Part of a small language model's weights.
Architecture: RMSNorm before each block, no biases in attention or MLP.
Each number is 128 + 32 x the weight over its row's rms, rounded and kept within 0 to 255. Layers, rows and columns count from 0. Numbers have three digits each. The size before them is the row's rms in percent of the matrix's.

# layer 3 attention key, 896x576, rms 0.0877, rows 194-290, columns 288-431
083:168076093112079183086135176122134129102112101117131063154172141116179092138079096114107179125086114151120162090167133189087207128139096131091086162188177138077117105103112152123146108132116094123139057149095152074138118108071093198099185080086146162136153180142110182155136055180141104161217111080134106185095185199108123090140163185133114135177081111127120126062136104152115072152103134139154060118147130176146140120127109120111099
084:120133093101158128110131107098128112138169128169128137122145100158125122107136146077092133042090114092117121109116199172114157164059160097169137123162162177182117119123164125126137146156120111145145135098129155083126179148153136188099191105153111075108148113165115163172155148131173137150088165078155129126139191139099162144102125123096141096121077164110129118143172138154092082058141110135070090079184112110096151142160118094113103
094:112067112179097109129041134161084052148155140110113117157151123154126076150168093105100183122119142157125209101137116117114166129177099120127184087149163144067109127158195147113118109170086148115102119227175098182121094145051109101119133183159085104091147163146153196126137116147120147182129084125116131116130138115153178195138141110062150212119109079129135122182108090127112122104140041093174181156106172141095175116162144159214119
091:148109169067158112105133147149153091155144176104156177146076053108124111191106129138138111076092143101135136142091141199132133170123077129127106095128105104174126132147088120115159096113181159136154173151155153120138145096132150169135114135137131169148118141105151130142127121087114115128109125080099159115168144150105114152116085184156103113080101080029184063093122149112133058127130188154140074122138086027121103124085143147142061
088:131175158113133183075148125136139162151164090142122107101070145119076154077143197111154099092117123136081116096070137120178094106157124109103153160151135142171173099135055143110134130138099162133121112110141111136130166167086132082154150162127080115077132104100143126181116138077090139112131091129109097122164121130145113117151155180136129119130137114088163129197157134148076113097153159110177142155137099083122152103115082115121150
095:126152069103079177168144095120129106169137125072169138157149123114124151122118145131099100159126116110168070108122100098172102086087118126096078110107131135122105158087140114154120077176176124134173157136146120164150084082180155120134124123119188146121122091119173137134172074141131151105137153131131048110125108152187136051180133133113164172143144154127137121067087141101150131133112129095101149135154129092096175102139099131098150
087:087160125129058131146058140114074138109134114134134119122135117097119111112157105120126179092091138124115141097129096173129142108112125114141146163139161124163117093121124176134151119188102128066158192110168105144112159086133162155177110152114111137105113189156163190136133145181116163130092098129095153119155130126157125118102140169042122112114118127171128101106158190040123135102129120168101188180145144088139144097123074102137129
096:126110174136154135089148144109129142107145170182151100135189160097141148146105120129127100152103160150105101135144120067148131110102113142073115081190150091130126113130180087127123130143113131213107137149140114098155060175117169162045074092171099135164203178129120064131150168130131115128089160081095140117106093100149168143145100072172136133171135109091135165108130116172181165094153140124165146098114176108144153163163077073131112
099:097072188134171145153146114115134063160168181134122120102166092163121151111034130127094124146159090145112154071128105126120149183129101125142122134151132142145068144144103110128165128129135109150140087119100121101092112086107095107112090153077149112160090119106146105124164126135111143112164102124083092102127087116109120110109122135155158126133166114154123174141119120147131059128183152139169150138089147109141172119101171109134179
098:125121146153105136180190138130158081165081102140147218115114085121151144116166160134140104110160126137207158112134152110138131158109130105118143181134127088151134105096072144168131166099137125149152113086121122127118135094073154112145146113144099135140159116170191118142120164127099147122121089151128089093104160106121137065074118170156217142131119188137133078074141158138180089125120124173129142140134136184151097156060102138149106
098:098114117114135151079152094122122129183081141061109112111079144182114206084075146164114086135105093139072113120156142170102166189113145127147103084107135150093122137120108163105137161161170163107154125123087165170111158161127166087160119136122241098128154079112082119115113132162093090090142060156124070195116163191129151117135090120114101133148123129131084186117081151116116093134122085123125182119130184116148061113128141138080126
095:119107098076118157181133183125143141141112135127117166117082125128138155175113136155165140136149170144152152126080159125208173211121205120171066144151142109134112076103113126072092132115128173169148212074093176144112173095103150154147065127089129140136097118119113116130148159146083141091136149067100135121065153145139150107171129105155203109126109154059172103111145076144151059104138175120192133119102107089110153121122169121123162
097:138113148132088153085169110146119140166096155119133086144099140130147039099156041184150145146141129154141119129110163178141121192121111088138085129147152131132148088132103180123078176146121110133112112104116089094094110115118110133108133097120123110039154163091117116173107058145119182106107133162118150167086145181153121170149102202119152113100093155124121182153099135149122200129198084105090116152134155086147146111132119085179049
094:144089093153151144131144120130130109139139144113145152129079105125085151150108152108031122111108132165100040121168100051206140100140147104131113150160114152122092148122131121128169123114156118186137096122163152105087107113149138134148192144168123139205163141135112172121164097145113112138116137095134115113131085095123181131126136074147164095141062159143104144101113160086117109104107159046113173153110145089085177165175094164106101
093:144097127129145149107139137181137144139109145102129096107158122146080116119156153178111064125068173108137128121155082157120150106100102184104103124108050163148155082098098112174114124104130067139189139107131133080149119111128172120109130102064099123166074154159197118119158212112113182109139167088126089058187078128139153111092154130152090080132153137064106134137088140124108092127093208122175093198082072145159199089149078102110133
092:123115060172126192159123147134082117161146141133094143119151139120155135162130094124191144125125130091083160086118194083177133160110136110085086154104150130142093183117079126124093131148134098129178142098158147098136143127126121145128101112147146129110099172109126143171197110198138090171119103133092108131078142116137125089092135175084086165146116148160071118102107195116114072106106127178091197144120191197136139146140137162131135
092:107143112132123147139158121126126145129099148163145161119080112139148192092118117109087169136146095187077105110121128198135152171064129075141106149207166084143152157114172097125154083119143100119075127089147143157186124174113084166128145142116149109130096126086080083189186133170164133149153095126108161132090174134174150140136132129117031139165124124146116200136207113129113072069098094093092072117090193109131124109190176203149146
100:067121118156118093127135148159046071186162076078145139129147123124131162114115156072061071168087144146138107122171130120131155174142119116095121134185114151126139182100093078100113199118112180110080125124131072130115125130126151088123147149047128099133098170140182101106107086153126119131100094177065145108150111098128130059118156111163099168167163044183127117113185136079098207133150171120121161116102131119101137121133025085180142
088:119124146128138101156139139103090107036160102124107185186208156098149091110149136149107169093058100145160125149143186095135124104114208108132142132214153206090132105151124116126165157151104175113077145125062140139134072129148125193117108150127134078128150139155134109087127092119140135188180091087117108151118153138122147117125191073119144175077161117067150110146113141108113173085169166102178129156174144122089133156077115107141122
095:109100155163147159126134170124154129150145172078121142107180130142146102108114159102095184151127107146109104109114135133067143127108159075153162172157162139100171139152115129105098114154128096146107071092155108161099162138070191124130135116110084131160159046130110136117113071142112175149099079127141138099092166165135140143042149130148092092169119153201120136146094157092166148127156105134115165152063146150117111168054146080115101
096:136089092141167132150104128178140155134162131131117107145166148137142181112100144077154159152101136124157077131163123090167135136177148128090130110122139122109098066140095142119112129078100085140113096150095117115141185202140206193080050116143131090153104141160113161098169110105121150069145122123095190171036104155030125161074112047128122170100114121105139119078138113100174115114105180094156115121153154113141112163118126160171130
092:130130145154123087079136090187136148150125111089151172167107132167094059106174130081154110057083209126092122117170125149115149097162141185098119073099162129073139115106065128147118106124156151110127113179133114113171149141101144121129098067131112131111107125133114155098132155052150142167154123120163117113106164155163142119144121109154085122101103138110123096111112127122177136126161172045131107095168106091169137147081134136124156
093:165158142155089142124109101107171118140111169143162134143119107091098180182116109094170123093145077128129126145149147137088111103116113159123180129146121142151156076135114181136101214089185111148175151120161073105082160085150124135099086114113150100161143159161149132139138125147085121114123091128070097193119115197083150156125116108186133127115109171132149125099105134122131092139098124146093147165104130153085069063165163202111164
101:173100099094114129104110147099180153093129132098148143142189133119154172176123108055119146133130145154100138078150152147182122183160165153098115175105098104153106181140142185070056127105107066148133180107163101057122146078177151098064131101130153161160120120131159151141158138092115156069103110159131122140114161109132124059136114168137157127138124148171101129085104141129175184137159173060072166119125111111141166126103067130149132
088:072111129095161156160126092139125115139088166154113185143168133157092108141122146110126121137176155117132115147149172090192135139123135109136094163160150161109094157156095095180068138077142100110114110101138179147118130118144160090114082117091166038148133176049141165125134105168077141118173147126081147169073106122141150114119085140138119129139100148141100090150154135160083162124146122214164155131089156138141107111136110134076104
086:165097115097096117153164120184076172116103142125119142154161152118156115128138102132101124138033099095131164102094178135110133098222106115120099080123154183169152075108103100094145121093139123129110112125087131143151123131075107130155148139179105162190121191163141110137091110104090134118095144085123076094127171177164076129128136136138124103168114087132151056152196133122125133084126140161119113143162064193130160096108109128135082
090:157082092102122098142064188168081128122144145130111075161107122129050137158088162148134059169115179156112121158103098115164114155108160079125082149103135050115073155106142115161109160090133185170113091078179097097153117083072115126148167113151149103186142122121107115158148111147163144116150180129131106059176138122141202132133126190107102107137099150088149070138115182119031101158072113104088158101125114146127184195117196121138155
096:128124140120088103151168072116166113076129146055137122115122052146152060117147136071158138130159173120128149100115097077125133151132092140123144147142126107165092061111096144130108116116150156199154074098152082199103115120118142103142201151121091172136121118119129176162092158114113144151127133090120143115127184133118137126135047084148169137148059138153095129146131198155163103084129117149095107176148145088181116137102116200126101
094:128129155134128116141173115123129149127160119129094161136192125110164153092167134131141109122148093092100139042073157076190099186097129127131143163166150117109140120098160135167148124110155134081190186088161145160130171131090098178079068077144137157149109086171157141157124110161106136170111152147066116118171140059049098082087102107145086154143167155133177105108091164128149098113092090182097131157133105067103097071176121170129102
092:143106135152088091103117109188165153139179149176155160160141084126096135120120093122117107150151137119086144136180133101109152100122158167110181149197135122105122083092119135146150087176098120192101086143053107152162150147126152251147125182131146049105153126122101143117204154171137128103232113139162128126128072222108147104107092137150083152125167160154193139090167146132175064141117150100133091134083099134135082074137168136150159
093:144097201089109106160140109104174142132137163105107158095126080093094141116168072087079182149186188122141149117120114111156112127117097129152087176114122109096089114092116119129126160099142116111096126095154122054161147158171174082150116115144113125087177127128121168119062139137117121073099147134137111153182130193116152146157126171106073083131133176135078093100116163139133081163117132100086106106108243128091111150135131128137118
105:144136182142137126170087110151124161073125136116090074139147110186148062093161180132098148180086140106111096151128228137153131136135133080110131148132108102126174089108161132142171120116093137137090172140143148134132103131169133169094152124101108129126173162120087068141088143129134131181168105115167098170107122120148119097048143125142050106095164105147154189155111126112081148175164125082151086153145104126130166102120177147131113
093:058161097113158138146158048154159105114151075102200099144112117101094139151100108199116144224122141134125199135142167093072079134140101163147153175113220167061074199145137080119120124160065074144102140131131082104119136107114102086156135105164159109118089144132131098133115132197160128146075097109183156153074147127093171043148172163095102087086158108152112188082106078161099116117126166111135079082143135121113160113061077127198130
102:145144099153114091158069164126108144162069117190100133116121158123116125150160125170146127125092090123125058107175146120135124119138117128147084140119156112095135169175137194154214122113046163149094118128124129123115135164108176129121120150142124129115149135144136119134124103158138100123137117118079156166071210117153137131166131157078118154089102131134196172141135090116099071129132065127145111111117166110147121118190122188129118
099:114121160132145132127061140137156103095099127116139112116091091123191122117115096168102168103104070133123133175085135128113184131089121065186098126116220112120114164135157156074119161101153090110124174174126125161134104139104063076145159184090163130097175094102129085171138090150134077147143128149139144201125104077185132114103123113150133107090141149208135163106125083112117115085130109138164146146138125145137044077094124145149144
098:116145158201083139074108097106157151123115108094113152161149115152120094107124096105154142131157123126084119138106156152166119168145103143097123163210125119069133140152131180124128057136124081083124176161124112091122162188190148144146160152106116145146140123121108118114102093187181155077068145167159081177150124102108204181121121111132114159058133129089172064113143089126104099128138113160141062127191134152137127072060064111081100
087:175155057071122091167107072092143162132133117131138134110126100092144153138160175101117149121126192150154119102178173091134149114100139121214141120105139125114107149166114170153082116112091169119071117172125135125135151112107155127076096172131106124163176142106099192190155196096133111157150119136136085121178139214179123187177111131157086209132161111137164116109128143154152118093147082080102124129151089140080180079160131131160172
091:090168085140131143089084171130095128101189084117054159134181145142122154085129116142128087086131145145123110160130161127111160132130195075064157147139092106128092108151127047110104112095155145123120054126119173135110125142119144110133090131170137142141183142152134200160136123096112065161148143173166099212070098165099109089166152124118180106142076135145176163101168126102092124090138105076093148090189113094169148111138107119159160
093:093146123162088144073072116122102188153171129110142108138145113123156100114079105100113138130105125154053138098140113082115137160099110115134175076089143143154112125138088142191107148101137163108130116129133119181116177154146093140146131115165121103113131131062115102152098112161130163161085138142094131150128154131091118103140170145109139105122087066148124108126094100141100176131162106108129179083087183142120156114142119073109074
088:077133162096107198114130104145128139209127135176154066130164150151119165138125117114120163160068124101158098102105084146089151056096086103146169142087161136118167200128119171095078159124144094112154088140120054146150106133154182144150125150134137120116091127158116132135114121113132154174127129168120128144111042060118108070183104175124109099095097148111143114093184132052139207147122165094120147122157096132104101138085114134114157
098:135121169138127115127172126111131158107143105144153139140144150056115120101094115173078108083137124168095120137171105062148081110139118156126148082064115100121142151128105136192132092176162035142127120094166183127091116075152106109112122115151115093089139102099110134144130135167197128058118123142156110143142064055129132116168178144135126093138127187143064082181186111173142083103140159145136190148116116162147121159132116141101119
090:141141137138151090132097120132181179105154140111137089138164150117116151075132130189093105126149092124103142116160062141112108096173116064222110070133069179127183118095155166091143141158140111038128125057163106186122162147130083123102094156122162168045125116176158148110146181094151161162195116117061087105130128150072122150101155130111151112129173168187155125129151132120117177147139134109140146208088132132139126087102165121102121
095:148092094157090168171084145145087086115056158103147156122158128157157042081164109090100191200153140113108176084146159154156178096141109121138135131124159118141149145082116089122156090112086093144101157196183131131122131110189144146114116129121087161139140140152129163101154148181158170116136141128113156152159141091119190166129135139116209145095089127064174147170169044078146087089155164170071217126100131149077113082085123117136110
089:157114103124177169078157157141196120140162125105113109139135166123069174129077138166127166150076143117135097108153160054123171158082182117086124108079090094093121171180105118119069201146096165120129127098115139139124091070145127167101128143122153100187161129181120165145108084114145135071166114061113137198167135159092177150176118130180125145163103104138108115105153151130118124121088166140114141168147170092180140145164117129193144
092:083116069124179121133117117103156193159101115097074132185189131110108161170211082122084140124118097177060171098078168175202128109096092136106124097121097124083080076118158136169118144132110094122110164120085103148133091106144058124136115107136179064079160091101157114084144141135097106122188110144151115129127082203122109048230172132132123141138075120192147179137186125100074098130161091084109173072166133159107114084122141109183106
090:126130123060115145093082111120131146133069115177130103112112076135137088119124126139139158038110063117172150147151120147134104120096098109136114137182127145118064147138109146166136112123091112147140126112108155115084164080152113148075126120106139148087153146156060175139153114092148129171102104123169115063139119094171170111109177143141071126113143131112117101102149105128128100211147129164170099090154173147153116142153138098101100
092:143142128157083111152158093146104179066151156164175148126125071171117136089109167110104144124140116150123069139090186143114145082124103111133088129137151099074135120107070120065150094165145092152156117157110134152103119078173118108135089099115128037091139079111148182134113110118144110147132112120176162141138132153116097119143138087087067102162113087130133128104059073115116093124141179111185101130114132117177107144132072131152147
094:127111079164114203076140101127161171063115150140105129118104124055058034181154146150188077176166110144125171092166101116166114067107151062081106133159118160115128092132124144126125145179092162169091146143084174147098172156137152094144255081138102160159076144166162178139140139161126131116156091103139120117117047089128124144084147089142078111125148137145116100127119152133092105088141141122130160190138103137117142143128193120084102
095:149139101164168101100113093153101208197168151084079120150190114093128162128133121148140161156192141119040137165121118126138081139153187154158164113199154106118139129100194097103109148105133099111151128126082145115125163127135079184148094131128078087130181190129097086107127126193150120127129103077095171141127136156106148146183120074124098185141124123133154173126074102096185128141112154162119114133110156124137185122109130106143148
096:088067160121183046162129151076118079112142131120135169158143133073160183180149086124132098073138101142106186056125073128225095113106164137106180114179137123091182169125138130129119146178127063126183144129130064126072146097152145143123139120118156154114171125129054119051143108118128079131172136133102172171185125132124159127169130111147147195110087141132085128161149127113101097185209131089146129149149142097105115109172193153096124
100:143194177131162130128139168127094072131076126140107153100130110142116153079151133139168162128123071161179097190087126050177133072056055084116145118144079058120112120112083134103069143097128099115129115102100149068117111126135124181137151093158077128071066135089131117138075101146164135127114071130121145121096161136124156125067139094131130160112126135146139135113155105156111137106089110071158088129191111166114112108105043128107172
097:139095083097150127113101136074134163124116157147136095149149120123102100086120172159135165178103118169094159091156061154121158137116137110135153135118137195146163078150117227169149135118073084158180116156176161142163119095140169183125174132161093145169121147161126230071183095234150127098162140187148135087116135175140172072090139094144158128134123209075129146129120131080125143133117158059116124117146107080165136167071116064102111
095:140140137158157156140117140150086184107148164161070091133153135086179117137086079165162122138114150118117146132151101088128087100098114140081127151091155120108173149149155110130089115153148179116140114103142156123209145132108063111075089081164182101116155104118071142149140158171116145138130084170124077135167118149148150179125117162117158135188147151097154134137157132159113104124131123184115146154122143075130156128158188164080111
089:057145089177175149049101162087112120121148090170174240138117100142159134139119148144141113163108102110067144069144150111125190055098062144100136166102156138143092085125129107130125116109125129137096119152133165182142194134106154130103081121143119148160108180143111203176130147122117137176160135123130114209090096078107048053131126126100145119148147130104135079102155165087119209138114088065129099145170105091108156113142174161160143
095:117117151140131140107101107153198168158079096143150134170148170092137156177129085134169136075175113181124173087170145162180093142057087122125080176103175106147125107149175121120146118144124074129085129093109131135105155117129144153135147104123120143146114154091126170169118131147168147184168146082109073113160192129187153107086128119135097149122130137120089168163144132086086145117126102162112196146143194142144150121139068110127104
088:078128169137162104199139073139093141111151137088178153157145068119177162117116097142093153184153077161096134101092135141095139112092175148172138078114096132120099150121109094114093124123176140139113130111096134138096105115099065091150161115138145155112104194131089092192134102139096118153132128104135116168145065134112180129162120190135123072125130061128039126134146149101139069131147170114029115107077101106121158085126100130110151
095:160094148069112133108145151088146131122103176110136162123117101102124135123113107137142126110159110150136111090088113141127162132154168182133136098159096159190139077184095151108122122142113128119127116090086103139133138180118117061149151152150145081108167146130122164136118091168174110119048089125126127164116147159149159125126126072118137110122128124168087185142135105123172123112095096184150100126164146155111092080124162177177178
094:160135089130100138181155086172100032094108111089124148147126090178153085152150162124115165140078109150107161109171132142154140139087172141194096110129106100112196139115132157065108148127140106081072075175071146191156098130103053102115113146107125113148202110109105131057116128128103124144203083136121155118161150090157186168163180129156111109184134203091155130122136130123129145114170090035147136113115144103171179186131113123119129
091:138143127187149098106136184103098116163147191112109066154129126110099105127122162149155135145118121120166160079150145173138138154113142183117093129105152132104100185176097106094156110167127159096132142167140064117129107165173132096156088113089114094168136183104169143140153087151170186100169092161115116140175113104117170143089119131171149087106122068184163139122173103120127114176209101091129140105124123101138090108114123139152135
098:074139126139093102093136134137188101146125134143110159130154110118083103143136117124153102162156124128085172153128166110172126182097162141126083136143076155108171162090125099117132083127134150114162095122173159203112108098090103105073176097169102092122123107116108135179114150152129120139124154138115134108145107056122119154132117142148094138156156145124147117124163069148094115154162143146193065084139204112125172097122080076099131
096:158105148096118123152158095201153164168120180118128121124093146153138161108126090120135137180193118099115130152105100148154061128105108148085138114167120153101159149099125138164132110122123071118114147119169073177149145119083099172117146094102107140123107145175097060173132104155140150092175123169152160106097123191146147160155046150098120110201110144007118130135116121120128115164085145109139126118093111141188156141136119151171137
091:191101073139142103081109116139106154096160156128163126161155110135158129099070074122086140138127073126121076110137125171128129152171132152141187136160111140103134128169065121142184102163117079105146157081168087181123069161178133153101125155088072133128158147147140166080047163116124153144136089170087152147120148171119117174134117114102139109126172128147101108158146106073081122081111163126204124188110133152148181048210074124171122
093:120133157105145111159106141150170201169093088049125116190145170120112029127129172146126095138104055088109149099130090124073150134111141159108136118119109138148128104149123131167080052136165166145113142098139141191125064086135125127111105147146162146060079171119127111140068163133141119169111086109168073095082127111153117166147116110116112090115153112155148164079112138097177103129083104128138167159145146109106110169112134152117099
100:146126156199120138236100090094077127149132164112189123128130162166101103156099153168121142062103122145131123077181128126093159117104106160116122119193142122064147117117153134080105083104203097140111143124100079170133113174133089165135127134151060038123070115117108152105091139132149129102117143168139093113106150145146133118170120105123162155139102132137115115135113056189141170185109113153174109133128182106136145123145149114111081
099:097127167160114158100119117179146075172128134148081146117138135126082126142146110129081119144171071159136161072198167118105185138109087144131134160133181132190114093058138151109099145095160138172128103217116141146111134175162119133142183122121146099152141131130082114134067106098083078164137089147117115121170100170143156099108143138167099108084172115112102122108099168112162142116130128138124123064063118111137188134148065108133112
110:123148090154145163113136132116086153145165113142131176065114141148127110162144143090150163069107124129141131112137111096087119153158071097095126148179135163125169141112127157140139170084088130135120129142176106160114101119150112099099154121132049110132126172112093110149136111134082134193111075119140115141163139138166152123110126104140179038072116112129151093173181119112144162126141089128146155113120117184112117134158112056130116
104:114139024109087165133108154118119138191146129176129108063116066122178134163141107113162105062111136146128131156143129113151150128139072163097173170143165140136145142122115149138122129156101167115106132141138169103113103096119070114129098081190092115148160167152110097100143087128102165159130148163114132148126148094150093108139119181125176138111159124097133113227161135136061172116088106158118145113115093113105118118086130086157126
095:141103140116145055171144121063178180111132160092136076165123089124173100077097101200173132135141165133088110149071218125161086093114097119168137165112143168143100135111163101118124119121044169113181128070141125156144125133139070159162126105144183159082117126142116067148154104148205150157136110134118168173059107078080099191117056143117084097170159110132131134096095073098075131094145161102116179138155130113100131144127165134161159
097:087145063162129140144127105138120154158139140153085181049119096115089106099113085131096125086132166126059119196113159145116119163131127109109151132109081068125140119103149146103069146130146229124104111114097129128162129163114141105092108132149131112112155080160205095142078134167084157114084136153119130178133117114134083147134172116095136110119112095154085139157131145113148116114143093100111092097088165138138095080117130088135155
098:145127114054124094142132074148137134139096192102103119091138100112112116074169089154133118150145125134172129092124155162127163085186069161091115126135118138145142132174168111124130128124097149130123187115172097125149155102206106090121141138081071156080142164121124110148123178124203218106158130131137157174098083128090080120124107143094107122172114141115194150110155155152110143117105144093136180092094083128086184127118086127062149
103:138089080128081108115130073121093147166078198136163149122115119115171149110147121111132071053108121113119170130163086092133100103107106143128128138127199125172120172128045162118096147143185186065122111149152138119131110159091079153128107109173114218109111089100133152109150088157111133099082152141082121134123126138149118146115157147123124133121111139158139087104135117141115141118088063190080143106122119103126098126122102085139125
096:098114156148115079118158105147151163091127161166153036151102109115100102142164034151118151159133142072142106128095178124125121154116186171172120079164125109151179110096209080091078112130071120114130128117135137197098068167184090098088096137114194112079138197090101117085078116164132147082127149117104148135116134073123072172102126142156128100120131120086121135161122142128092154145122100129090161124150179125135184102099130139054137
105:134040152183124152117161133090131133129086129148101133090187110142162152140108159091178149128151146124146111093159116085120112092158068137074140183099164133161116115143147068153150142165162148160109158129077156123120126154105085084132109037111114137132214105118106154144114179032092130110132150143116143138174143130168165134073157160102136129095133104162107110118151082082099175106143071099066125112182077092094145115148099162144125
108:099156099116132110130092164113138092132127183138119116166136143133130110095039145139116130148104115109109149104095157198137067107132120165124077130128125086095082147166164147110148099110116112138147119103119156094197122190116103130148069155109071116085081157114163176137169176130110151076107086151053096141177116111151157100114095150136109151087162128101120094123078179102138136122094148145138070093146160194100122152098113134159164
103:127087093135089163123135180148146161164038108133138096107137110136116170161128120122120111164148073136166128131132108123123141110121102149087153147152177122134145150113061155086156184160146146113175124135091160101148110141103138182145137117094182076173156121112114144136144151135149130138146130201085146156107114169158159134100088162087121099138067168164112121117118121133119126109105104125134100139104112141157091141104151080123073
115:111071163155096133116194108121128112142117139091089193098126050125175142141141117103070107149112096131101129164106136114096134179142171029148111095090134098082075093080149119143131190088121199076119117098071136139115143152141111145093145104150143168155123128088140098108093069116094108140162176099089106115136152088079112147143112098114108084145127116189134067112163152139132114110166062180116131072095176170152154110117130156158141
099:178087122186194185090130086000107137119135135167122120113141107154122121112127113129111158159186202117145126072146112152179151162061201124134086123097156116182110114116182130149192154103093148106119148133139100107074136140146113068189091150130175102124139085147118116127128127129105102138133099090076153093164192147097121118162147158125157160080171095180147128151148118134115108110146131080141104128134086165105137070123125082132130
106:137106096118126145175086121086126142116139111126140203123140110121094081133108134111103154149132078147100124164137100125145158155119177141173173163097051137116095175138166131155124214099143119116092121121095121085123134140136090099134140103123140103075158160114117138161129081176198142104136164095070138090131157072150108136125113191087130095134109069176132183147154114154080174135104116137150105084097100187172144120138083161144175
105:080179127079084097107115154158127121140162134083124183152082131187125140148142073120148138123146168106076142078154128177159059171085085098171180125177178164110157128126085155092115142152081127094151142160129124143071141092067096140100166101151123117114131149188099075111161112140142116132110117113110127144115106129117157128182093166117137091126149114121116121141090081072131123079146130097186183129131185097152095075190137107167087
114:152135105163138117149124124094146128099120100141125087090137103139175141115148122153111147111123193110118141165102135136161154144201134137128107167077104162125155050107164130167060150154151116098109126140144132155132192105141148166097052120154119204095113144151129086149110131075138152083129077128163167096132113115140074086156200152140206151138125120085121129174146099172099111113100146056112134156163094172103128129151115094168059
111:134116093113111090142172192128155135103127156105118109147140209127134110135155140186127024129145124129124147075142147119103132095147168090126098089203124197092116117127059221146157139142092196140189113158086134132126146112130151151191131184142043086096149086137150152176121151132128113101137132106104183082131140144184097131110113152108189090140162151134085212138108140142169091093120108092099149118158106102099117149150084152154153
110:122120139111122145145112031186088127068183126105142121152089138120128134159162121114073210158155098110126157091145134122107151132155160127099129174061132148094115130166098150127074155129175103141153134082149155111136101082118127101139118106118136171181176100135098206148142124154108112152087119114096170059058137130155108141115157085122117096111133133141162121180094138095170112152102065157153149090161149147058106115203138078098106
110:130088090169138153134090085140098140173145129123079165153121152149168119084142155083101098116143070136130125157103101117070093151121192119168134079090051137108078148157143129166103146089176178118113117132093165110140121114093101069154080128156134137071122130145135122165103075125083104085119156134114172075150123138076120135127119137092100115191203107173111140124126155130075114140106098146100110100091145141109135079195105114141101
097:119136114159076143095149062139128156120132099121140113187149161154170082093128104188161104112124087096074112180182106068200143108124125150140109130143165135106074103117122108088090150130133098122180077141112074169162119113174132109139124156137194132133129094182091113177229137152122131132131020130101139172112100139110124126109079132075111155129178125090156149147094139114128183149108166173115163161121092132110167142111149119081112
110:099183107114178174147103163096185113116161128146169111199112149132126132123108141114063112175166146157151110095137170134088129164114080159106135122134114133089065154194184087145111112084115104177146125115089132112115148101118112043105074068115107145139138113128153129096119179090076084141134113113088146113155197122123086113145108111109204142111093087127111144133122167200179150115136101109113154108180064123088143176092138129153161
122:091092081141153158129143141189144147121106140129138132093144106117158152176124183088062157187131116115175087155113124091090092114139113101151101109143128104121102110145090156143098155177142183138077111142093105091194133134166132137122087107119150100148158139137101117151077098131140133158088192096120114148096159085181105156136148137153118181149109091142153139120129153144199069167144138089099109147177153109111107137098105125139110
110:104153123107112106083100069079151136092101168098093089161082095111117152106100098126124127122056065136119136123149056123104082138120143068066128117141109128133058097151079142152158125124182141095143126132084145101130083096108112099170070092108077023149104131138108158169137166108115158166130174100164141153221130112152145111121117142090149131156124115208126144121094156098188145159141149118152161147133133171160137131197088118180077
112:173115132083087094153161138144177145156109176104134110136141101120114068144154094118137117129117162085100157109145117099161139124088102113089119099097110125138166134151092153128130168096145160156156123118151130121089089072117115121154170123169077124186063108149125141149152112140117087102158165129106137085154129072159084100045163169116078096140154147166157171095104137162174114091097092121102174081122117096168148111186060176072157
108:131117173098115118145126102120125153125056098139142138102138117100143072200210126119152165168120120106172158131148139144125182033109144079135106146149130190114121212117147135143162069174155107187093120119123134103146151124049148126148144144142159104169040147118161066124079116124100179158166141164127166126065063140180089187170124140129134156143141138098143133149046131071147137114127155110128073144117154136141137121125183112100095
107:129147172164146089067081150198102107145117143057126119140170110108165103115171150174157165059101102110143120186147133153151091087090126131121121111112143130176150109131138090093130153133096113109145128201118141146144084129192096129123107140133113131132122076116101107102123095152169118103134108158111075098058128104128107116137156125097129126145132111090078112133179077124063094126105152177134102160094178158089129123092117096096124
103:092095150121108097102095110094101209118125069132155147125126115111093070068135048126121142196121163144137120159141120137187160131135146152156106106112135147125131136122090055137151128142158140120103130104152116123075159172100186070170167121148108172122130154121102127078178096159122064125123158169123162089109138125158109150131148127126121159101152089091169122123079091139148102124153125145161149112119105111188122064150109137077158
118:190119081155179129119163113102160075121080137118096107084176182149097134111123153148190120101115105155182126114124134057175159147148089143099123108075146107175146107082144156088136100129146130101189186116131228113140077121162144126123116093167120153122179104126142151122151159091045192178148081153147151138130128104076112112106145116148121103125121163099119182140165106093132160175150080136164207190148101149152117146160123119106146
115:080153085169135116099132122152162086105127120144118102159113149117099101170096062116152144128113087138074133098187059153066153090095124176102143111132103113142146069196107150113105152146113118064143119125182139083139129127172081123142082021133064122159119090155119159103165147109137085096110109140139169084157137154131117132137129099107171180104142166133111135135142121120132155153130201075128096170112070128089139150121072125124156
109:096141132061097060158114093148155125100130123170126124125145124102115161102065164115116208152118105127149211113173105152145174098167119114136174142135159197123144100085124163120144130126124135124096105140185171112136109131112166126095126108112115136176115101093123156107154231153149141090070118061099099110165162144102140153141118130125161165121145143133125113108117183158151140142113123105119141107142065106160096115055104141122107
109:129198103136121156196138135148125105135144149129134139114107133084121118161134117030135176144142136164133099106123205129087102180074122128125091162168085064068134104163123165175101167088110127141096102121122148113173101135181158122123097143118120207129184091129124157090091049114137120126100107128064085116102111103123146148164166094117107145139120131091123151137210160131116138165151110170125084125126172124139143173142154127151097
114:145125115146172048110143151102217127108165179142133090137142117121152130124145029128143136102098107124087153117142149078103123093100132151183149168158170127196093096105199109118085177085113139078161112116143124183024130108106161113127079177126119102122177087084156100167148094128146102107123109132127104113095077065087145067087171130090120077079074093137128107139156123115109155112142135115113161102118099123126115170138167100110075
105:114101103093092083135102115123101099121159127130060145076095096156116053050160151127156103143120083101107072125123132120122082086110069165135106142099233140153000130104111122120103142118137142135126112104110102135099131167151075086115170102159174086114075152089119110153160153140109151087097145185116132122174143115087147156123045149139084204102139126147145112098124141091160105111193101124067107074106174092125162189101110059091121